From a checkpoint of a small transformer trained on Wikipedia: vocabulary 1024, local attention windows.
Each number is 500 + 40 x the weight over its row's rms, rounded and kept within 0 to 999. Layers, rows and columns count from 0. Numbers have three digits each. The size before them is the row's rms in percent of the matrix's.

# layer 6 MLP down (transposed), 384x96, rms 0.0905, rows 162-176, columns 0-95
106:468484479577513571503514444537509472536447509500570539513485506474532353483542542476471488520539562594444549510451494473532461498505507520444507448515556527489550494481486474465529486517520488469492473461502431467500453502508491476468545391493460562498521449480434494502529428451488451532
109:518499516453532574505503493529468502534511538518437494511411469452544512457563454514496506509515557501485555589477504513467465506508503581473589490498522578579537505450566522607525459444458502529507513577524481512474489517471434498609519481472557520506549523526500505516491511451485454483
111:440449512491506425494566484513425582445488500500469521462485496463467475542533506495562517503495481458526458522451434479526490464528471445454521498482499488488529489546486522552544442466546472483545513590496544469497426506514437457566575480526440464440499453450465540402517526442460526463
089:460432528520457497538429504528569459432481468604562453457520469466581464523453503457586518501407512475486514501488520488562508487531530471457563443527451504480458483488554477463420444526517512524525512502507522482541504487533513481524529480410496531494481495525554441537505456465485534424
097:497484454533498534558438570496581572484427477480545568480437548525474518486498466504447483498412528534536502416504466428454481431497431575421537479480517506487475554531468436503534511541514512500466472503557547505464485518584435497515511476502482453502498528488448462471472527491517444520
105:444512489534507508517480499498495449475410443537441422528464555523461518556513516558516568523472475534513465435478508491490474546474453479527459521442643458473482470480503498470496496469554470428560436426485539519509536474536467445478546483505533458510521498458436466523468493560526478560
106:559443498461465471481549548411587466509487550579605545499473468499474497499554507448497481547439532504441486494467485499513599460512499508531465447499534485411471494561528491529535486547533477535494533505464466541510534466501502461490521500462533501489521416549507592492484426522535542490
107:514547445539486574465492506488519503452433481465496499448496496535538560549505435474442469505502509453549520492452548497544487484434524546409499573497553538423577413534535529478470478518516540436540495484529564478519393490534547529521505513516445480447470538505516472505444472549488537494
103:540481482525511515538480502498524553470499500514527532438475507469516504556515482481496490518540525455524475536441504529486527474463575517565508497506519523572456473489427431516538530443458568487530439481439494485442564572502501500481559500488554538460488517556636584563406494520461499532
103:505481553535566479526429544503568513546528544516437509572471463555486492466499392490506480484546481532514550478483520525535493486483484549434582460476526507560446565520513493520536498498468484541491524539497452542510514493530569478455477512473481581451484481506594519500517506614550505428
097:432510485483518559559527579479481503493478531446517419504508464512466538377534486487508508496510478521474532529468467515494507559466473448464558460492510560415514480456437521469517453514518438530472510492477535545528528497497511475471515395536456467536526413487563548471556456540552517565
093:499531494474517544508418481571494500427513480420567519504487567439602497496479499522415526488539544522498539478435449489541567517516558481510428579517545459465505507471442512533581423529520469471484485470461482502493516514503531546513425508515510500467548460530477507473523531536528417523
105:451518531502468586599450521512532486541545513457451533482470461530435508566508521480463512466494461538507484469496474534509501484455503416488510455515506552467518530558572517512474484498467454533421484430476513474502392489482490501543479527537586506573488580509550465506467566565497449498
092:430509473541520503521470553457495495548473433516531482502538474462465456585452521426455476497496531483548514535489507536502531498558417532441509548493525549537516416507545441565497473570509576545516519493454470494462469526538535517492526540528470534521416487449496533486560577411528510536
102:486521451528432535544462544445507444490577549531455494482456429507466453551510468465577466504490503494493462530464463576524520460547528531483411466502501508450478501540446487492554539483516488544440449515511501473473476515585481531471410523544540511465465545496540440526426480485585540529
# layer 6 MLP up, 384x96, rms 0.103, rows 163-176, columns 0-95
110:494485498537480371552489569496530480495558442447508500528445479517510469482488475502536487507543486526425476490581461493492490483533502523551452465513442483554547501482441510451417522541456430566510446529521496533538491443486524518430483471485523494440403516432586516514532499524510526532
128:488450522508483515494477507466477492444521518470466546499428468475431480446455422423594494445508462463543494437485509485442502525552479455495512552577540451481539518553486484495533490488468569501522589470556546489416482564551488467499535582509489529454533471407474467480499511497477491499
087:449491503511552483487512476481459432458477471484493447484434462517538481458504492486482487516479418404541584396451507449501550425482489432526450516510461435478459535470534459398500458438502564526576491479463513460513557523523507466471455511541460507496518507509527466523489487541503431524
098:503458509501517533510451546494507524504523532500456507457497556537502518491559484570524454512447511444526449426535504491440534502478607491477448521543476542474541500559491476452426498520470487536460555535575562566493542511507479509407515473504539579419501475568557519493470591482480513517
106:497504540517501445552492573516494478494517430503507462514419511603489547471460484505526491485559418492494559530535540504479485496471529566531493563536546486538488541480460538508410506510483476552501452483483492519508521459444484461485523566586451609479481514436451529481490559488462470421
106:488448530474529481448492486480472455491525453451512518504490470483457410481519486492464468467498538507580493509453446570548520555535471552516530495535498525506525516458525549513522487486448527512576503453541422502466516469548438573385421548477528546447498501529573470485567553507514570536
107:466542560536564454503518562518467493537497459511508525468433521527454472488535493576553482541504507557483466532490491519425449585496522542553405542510481516553543461502516483522448533497455502541530558508480473561411547498474473521484521508413537531469520453509396548460490459529461502531
103:501542552475443500540492541471504523499536577518508450501445491522566473441550418517531519435451457471488479482509482535492543482594512472543511466496469431516513528488586513517505526440455475509531493527549477493497576459392565506501506528541595486503455510464476476583515527508467513572
102:429519537444550472468527626488482450491519469484498495497478515475531543529501451487545489415555487527511532516508503489540460532485456527562490468510448430529542537552462497522453499451476508542604469435565474513503496488439526593501461530488509504453489455559509560466549576519543507525
101:471544529517464478517498474504465468497556526486496477560508477583545407533526477453554493419496540518530460478439539462539528463515557523553491430473479470554558526479444450409442556467504520473547511454485525575471471549525484426467486502462559469490525500483551441513452567471464492518
099:564500531444487449498482474451440501460500459535485446504483461531506498501532531526573547408529499477498481492522551466465450498550604497476527563559539566454457483478508522477557523458425430510541551469510536515471491539408449518503444514427520496475509432491513539510546542565531526505
103:487496511492490403510485457486464475522492479530574486550455508478490425531537470529557458456535452493506475434580509474520516540483593541543506580522477479518585484415516457449478569510482460526526439502534505585395469487479493493501529513528483526484430464488555439514498470481469509504
090:502431557479509534548500490477501533547547437496427492501495536488529484538533439470541502457495492500498533486538475580420535562508495582510470500576438510497451601501494533521443568545494494502533469517454547498523565542505524498469467583501511543486520485510517436479433453391496475495
102:505477560520517437471549557445486502486463430523447422531447505464505521479557529513507468470534519497522510538443490486517503512498488457529515529470436446426472578501491433468510485439505518487528483481500548461464578501538435436493526558436493559482454485518517573541531508604538567551